Each number is 128 + 24 x the weight over its row's rms, rounded and kept within 0 to 255. Layers, rows and columns count from 0. The size above them is the row's rms in percent of the matrix's.

# layer 3 MLP up, 3072x768, rms 0.114, rows 484-500, columns 64-127
size [102 112 102 106 101 111  97  97 114  76 101  85 102 101 104 103  93]
[[105  65 146 139 150 137 130 156 102 103 131 120 112 160 127 148 128 158 171 169  97 111 120 157 104  87 139 104 104 108 171 116 101 116 129  81  91 138 127  98 149 153 158 187 159 121 154 165 118 120 140 135 132 151 150  85 132 175 139 117 135 149 107 150]
 [111 118 127 110 133 100 172 143  88  95 106 133 135 120  92 115 140 109 109 150 133 129 123 108 101  99 118  94 133 150 122 106 101 106  89 114  99 131 100 142 139 118 142 123 143 105 157 126 114 117 134  96 117 124 122 116 170 109 101 129 139 137 120 149]
 [136 146 126 108 118 166 119 123 118 118 138 150 148 128 168 160 163 131 113 117 127  95 199 161 136 114 136 154 149 152  79 159 112 127 137  85 101 117 154 155 120  98 103 110  93  95  92 167 160 164 102 119 134 131 132 100 103  97 142 131 129 147 134 105]
 [164 119 119 115 120 124 137  93 118  97 113 104 111 122 145 167 100 109 116 100 138 136 123 163 158 134 140  92  96 132  99 130 115 145 180 151 134 117 114 138 118 127 116 163 117 177  90 121 130 153 127 135 109 141 137 171 118 107  69 135 107 129 110 125]
 [119 109 133 109  93 130 134 146 161 108 112  76 134 144 108 129 139 150 133 147 132 130  72  72 123 131 128 106 128  97 145 129 121 149 149 177 115 115 101 101 127 128 136 159  85 115 135  88 157 131 113  96 103 168 107 144 107 152 116  91 152 134 150 154]
 [105 131  91 141 125  87 146 151 113 150 146 133 147 128 147 146  79 102 165 129 109 128 133 127 151  82 147 101  77 134 132 106 121 124 128 178 135 125 137 108 148 127  59 146 122 172 119 122 161 101 113 162 131 137 133 116 117 191  98 144 135 109 161 145]
 [ 93 131 155 113 147 158 123 133 150  77 121 127 129 152 143 135 126 122 114 139 166  88 109 118 110 135 115 143 127 113 141 151 154 127 114 126 126 159 164 108 129 136 142 144 144 135 140 125  83 124 163 100 115 118 153 124 138 136 137 191 137 105 145 115]
 [118 152 110  99 153  86 143 113 104 112 138 176 116 120 125 155 112 163 110 138 123 104 124 115 123 159 148 140 100 100 105  97 103 148 170 118 120 172 133 186 173  92 158 126  97 153 123  73 133 126 176 116 130 157 113 112 112 125  98 153 137  91 116 180]
 [133 111 156  85 195 147  89 183 137  84  86  76 113 101 132 135 137 120 151 120 129 175 153  87 132 125 162 118 128 130 100 128  94 162 121 141  92 113  96 121 133 109 111 151 182 145  84 130 148 117  95 151 145 156 136 116 114 126 104 115  85 159 120 126]
 [102 116 168 139 149 137 149 125 125 113 163 125 168 160 160  77  90  90 141 177 148 103 134 125 141 138 110 118 162 148 151 132 123 133 152 128 142 143 152 101 118 127 155  99 124 138 112 116 120 175 111 114 139 151 162 150 160 101 118 121 114 142 107 135]
 [148 149 167 125 173  61  99 137 112 128  98 103 123 111 116 120 109 106 115 126 130 137 101 134 146  81 119 173  99 102 138 122 115 133 116  89 155 124 115  95 148 141 131 143 128  91 171 114 110 109 106 109 104 126 126 179 114 127 160 110 156  95 149  96]
 [ 85 120 110 135 108 115 122 113 124 144 174 123 138 129 150 138 116 142 100  68  80 162  98 157 175 110 142 154 140 164 109 161 124 116 128 116 129 125 164 170 103  97 112 108 145 148 115 154  90 116 151 162  99 110 105 130 125 120 159 141 143 162 108  46]
 [138 148 142 134 124 168 165 134 111 117 133 145 138 153 118 112 115 145 125 104 147 142 139 157 155 168 160  89 171 137 135 150 136 131 120  98 147 124  88 152 160 169 156 149 136 123  95 112  87 146 129 106 156 120  72 206 150 178  72  91 125 129  78 108]
 [143 118  65  86  90 113 117 116 131 135 110  94 106  86 116 155  99 128  94 124 138  77 130  67 142 122 113 126 143 145 163  90  91 119 124 121  93 115 156 147 163 137 110  68 152 163 131 115 131 134 141  87 164 117 123 146 147 142 120 156 156 110 139 114]
 [111 145 124 164 113 117  88 154  80 109 158 128 120 155 127 116 123 134 140 113 116 115 149 125 138 113 114 133  94 108 127 186 171 156 133  59 118 148 115 128  88 140 144 111 145 136 169 106 123 100 131 142 107 126  79 127 147 116 122 145 159 116 170 138]
 [122 116  73 162 134 178 121 124 122 108 120 153  88 124 105  90 131 126 118 136 149 131 145 127 122 139 118 144 111 135  94 131 124 124 141 143 127 107 157 109 103 134  84 163  91 169 124 144 147 119 114 165 161 143 118 159 119 133 136 108 159 145 116 103]
 [135 122 102  97 158 170 162  86 159 119 134 144 163 122 162 128 114 119 100 146 132 145 122 123 181 135 157 109 132 152 159 131 143  82 117 141 129 160 141  91  99 114 116 159 125  97 109 184 121 128 146  94 124 109 128 122 146 154 132 188 153 129 137 137]]
# layer 3 MLP down (transposed), 3072x768, rms 0.108, rows 484-499, columns 64-127
size [100 103  99 106  98 116 102  99 106  89 110  93 100 107 103  98]
[[105 129 147 131 136 150 149 139 103 161 120 114 135 133 178 137 153 114 127 136 154  94  95 191  96 132 101 126 131 123 113 154 120  93 124 158 129 102  85  56 155 121 141 118 137 147 102 128 127 154 164  76 113 140 126 149 148 128 163 191 169 116  67  70]
 [132 162  99 117 135 149 136 102 135  89 112 137 140 138 137 169 136 156 135 125 113 116  84 101 111 126 133 115 141 132 124 118 131 133 173  71 116 110 100 100 119 143 112  98 178 141 163 119 112 177 130  95 100 143 120 142 141 117 171 103 166 176 109 114]
 [ 92 134 144 115 129 156 115 150 131 156  86 179 132 140 132 113 174 149 140 111 103 105 189 124 141 125 130  91 141 141 160 170 123 142 105  97  79 145 134 151 128 114 106 158 129 142 138 143 121 129 108 101 147 130 123 132 118  95 149 116 121 113 128 102]
 [106 120 127 121  92 140  90 141 126  97  92 168 126 126 151 128 124 152  96 107 131 157 142 109 136 106 182 112 126 162 110 109  87  73 139 123  93 156 143 123 119  98 145 148 109 110  89 135  66 135 143 146 142 116 176 170 143 119 154 168 123 119 178 151]
 [165 131 111 102 124 101 129 118 124 159 133  96 120 112 110 100  97 110 132 141 131 108 131  93 121 136 136 169 144 128 110 137 141 108 137 146 135 171  88 111 140 148 138 126  90 142 114 167  98 174  91 149 121 141  96 127 136 101  87 112 106 136 184 144]
 [111 137  71 105 135 143 148 130 132 124 111 112 124 113 168 122 134  65 112 131 119 117 129 120 144 149 190 114 149 149 142 124 151 129 102 146 131 166 126 136 111 140 128 147 104 103  87 131 111 123 117 113 163 123 145 140  87  88 153 154 106 120 147 150]
 [139 125 140 133  92 128 117 120 118 114 126 112  77 139 152 150  89 122 136 135 138 128  82 135 146 145 158 145 117  61 119 114 145 143 143 117  91 201 136 110 149 111 142 104 131 143 109 171 105 140 160 122 133 115 133 121 130 160 126 131 137  81 142 116]
 [109 137 113  80 105 108 189 143 133 126 162 123 140 114 160 136 114 138 117 124 126 130 136 121  88 145 121 156 142 154 106 102 142 130 150 105 131  77 137 134 147 113 124 112  81 117 118 115 120 122 156 175 112 149  91 139 119 152 201 147 106 152 125 154]
 [126 130  92 173 164 116 153 156 151 125 133 143 145 113 116 123 119 147 124 154 107 131 162 132 155 120 112 115 108 121 156 146  49 124 136 105 148 142 147 140  99 121 189 123 131 108 152 134 115  94 103 125 122 130 165 116 106 134 189 133 124 122 133 133]
 [ 80 140 142  84  99 120 135  99 130  96 101 138 118 157 120  81 201 124 110 124 139 113  96 179 129 155 137 137 141 128 182 162 107 130 152 135 155 141 129 121 115 146 149 168 138 142  85 113 170 131 138 133 109  86 132 142 112 105 131 106 129 155 103 143]
 [168 160  84 113 159 146 149  86  92 127 138  91 162 160 144 143 152  92 116 125 192 171 122  79 149 114 135 138 113 149 136 105 134 122  86  79 128  81 169 170  92 107 166 116 150 115 113 121 106  94 160  97 114  92 141 104 110 175 145  88 129  90 138 120]
 [126 132 117  90 144 112 124 175 143  66  84 124 103 110 101 114 138 134  94 110 138 123 143 118 157 125 125 113 137  62 122 103 170 133 116 149 122 153 179 127 106 134 142 140 157 135 119 151  99 157 154  72 121  84 119 148 116 125 122  67 123 100 162 113]
 [116 142 133 158 153 114 114 176 143 135 142 140 114 136 153  76  92 142 117 110 152 142 152 127 137 161 132 118 113 145  92  83 118 141 158 137 118 163 117 124 118 159 101 100 130  98  87 114 103 167 146 107 143 113  99  99 186 176 117 130 145 109 154 128]
 [142 102 142  93 130 127 129 168 105 148 153  98 108  99 124 143 155 186  72 118 132 126 149 184  94 139 136 149 144 110 156 148 130 119 141  88 112 114 108 132  74 147 141 147 100 139 165 100 124 149 145 158 186 154 117 179 148 148 145 163 102 128 135 111]
 [153 159 114 181 122 128  92 116 141 111 152 149 135 151 116 182 105 129 110 135 118 121 131 152 131 111 103 138 109 123  76  95 117 139 160 107 104 147 132 136 123 137  95 170 128 105 133 100 135 140 150 142 126 171 130 131 146 156 124  66 164 165 187 120]
 [127 114 117 131 133 127 119 120 149 112 113 122 126 136 123 145 118 129 128 120 134 117 145 101 136 106 120 162 129 150 154 175 146 137 168 137 159 122 152 127 103 137 100 141  94 137 157  91 146 123 110 101  81 171 153 130  97 117 130 127 150 134 114 130]]
# layer 3 MLP gate, 3072x768, rms 0.117, rows 485-500, columns 64-127
size [109  94 107  96 111 101  98 123  83 109  88 102 104 106 104  95]
[[103 154 101 115 132 178 174  64 115 145 124 160 127 129 159 125 107 140 114 156 112  97  85 141 136 110 157 166 121 125 108 160  95  99  69 122  64 143 125 130 130 151  95  95 143 138 165  95 113 104 163 116 117  81 153 167 132 150 174 138 122 132  90 123]
 [113 109 157  83  81 123 136  90  84 128 115 177 135 127 154  99 147 111  92  89 155  71  90 102 143 151 184  99 144 125 121 160 102 125 136 115 104 111 135 137 145 156 139 145 123 103 135  97 110 146 100 149 125 117 166 135 102 116 129 155 137 116 141 118]
 [140 139 104 106 143 167 134 117 116 136  90 137 128 110 145 123 133 149 100 121 108 110 126 107 131  71 113 102 107 111 159 112 133 133  82 163 134 132 110  97 132 120 106  89 115 115 115 122 133 139 136 137  99  66 142 198 165 168 122 117 120 123 114 125]
 [101 108 140 158  97 166 114  76 113 121 123  94 130 134 148 139 124 129 151 146 135 168 152 123 155  93  86 136 120 114 139 134 176 117 145 110 146 135 130 133 152 140 130 107 124 124 113 151 163 116 125 131 106 147 137 181 133 145 149 131 133  96 159 111]
 [147 134 132 134 143 128 125 126 130 111 125 107 124 166 140 124 155  85  89 106 151 124 109 149 122  93 108 112 111  79 126 132 139 126 159 126 101 119 108 174 107  96  99 123 118 127 106 157 109 114 114 126 116  87 102 147 170 103 140 105  86 120 147 140]
 [154  89 151 112 154 115 114 153 146 112 134 143 131  61 163 170 100  98 157 111 123 153 127 118 149 123 122 163 150 129 149 109 124 138 188 104 156 180 170 120  98 140 155 117 133 142 137 130 155 108 129 149 109 155 109 157 101 106 108 137 108 158 148 122]
 [120  69 125 136 149 107 102 181 124 114 162 101 111 121 168 112 117 156 133 128  95 157 169 113 139 124 136  89  91 157 186 118 105 130 112 180 130 160 145 127 124 130 124 132 146 118 128 136 105 130 122 113 140 131 120 129 179  95 114 112 152  97 113 150]
 [130 130 124 100 139 159 103 106 121 146 153 134 111 130 135 128 206 130 139 109 113 126 135 150 132 117 142 145 155 115 121 167  97 191 130 140 164 133 130 110  88 138 152 114  87 129 141 140 113  99 128 143 130 176 124 104 121 114 122 118 106 116 149 109]
 [114 147 136 157 148 137 127 115 124 109 133 142 142 150 169  86 109 110 127 150 148 141 173 146 136 115 109 128 172 124 148 134 175 116 130 105 113  84 139 122 130 114 133  99 118 103  92 113  83 154 153 109 134 131 160 150 172  83  97 180 124 116 115 130]
 [153 154 143 111 138 123 104 114 139 137 106 100 131 115 138 171 107  99 113 112 105 141  69 113  98  97 153 154 114 113 129 130 115 149 115 151 115 115 132 156 133 120 115 153 147 159 129 123 180 100 146  76  87 114 122  86 126 144 151 117 137 122 165  76]
 [150 137 127 114  86 184 196 175 113 121  95 111  90 153 116 122  98 122 155 206 135 118 130 166 121 138 141 155 114  77 156 124 132 137 103  92 124 114 152 135 115 126 135 137 178 126 119 132 161  92 102 128 163 110  91 122 167 142 133  80 144  97 130 115]
 [126 129 134 118 150 128 138 115 125  76 115 129 121  94 116 127 100 120  93 117 180 131  90 165 123 169 118 128 156 116 121 174  95 139 135 113 146 116 110  97 157 169 137 117 137 115 124 131 140  91 139 161 104 140 121 154 118 132 117 102 136 117 122  87]
 [152 121 108 162 132 165  89 133 148 109 123 122 107 141 175  95 157 130 141 110  91 126 126 162 153  87 138  92  97 164 100 163 177 130 162 167 141 120  74 154 159 134  90  95 106 172 132 103 123 150 120 119 160 172 136  96 103 147 128 135 172 161 136 113]
 [118 134 123 104 109 131 149  98 109 146 143 100  96  99 133 116 102 104 164 156 126 133 123 139 140 142 124 151 121 129 119 136 131 147 150 104 112 149 153 110 131 154 133  68 137 190 121 107  96  93 143 139 108 154 133 148 133 158 126 139 139 133 167 120]
 [124 153 134 109 147 113 104 127 137 107 112 141  90 168 168  98 182 133 127  96 123 112  89  88 146 114 164 154 115 101 144  94 153 149 134 140 129 184 120 157 103 138 123 134  96 126  78 139 156 136 103 110  95  97 108 136 174 130 104 133 123 121 150 117]
 [146 117  90 143  96 108 131 139 136 129 114 146 131 155 141 137 133 170 118 136 144 143  86 138 135  98 115 133 124 114 130 114 109 154 149 168 146 108 125 166 140 166 152 161 146 157 143 149 161 101 123 134 171 111 107 153 102 143 113 143 146  85 110 151]]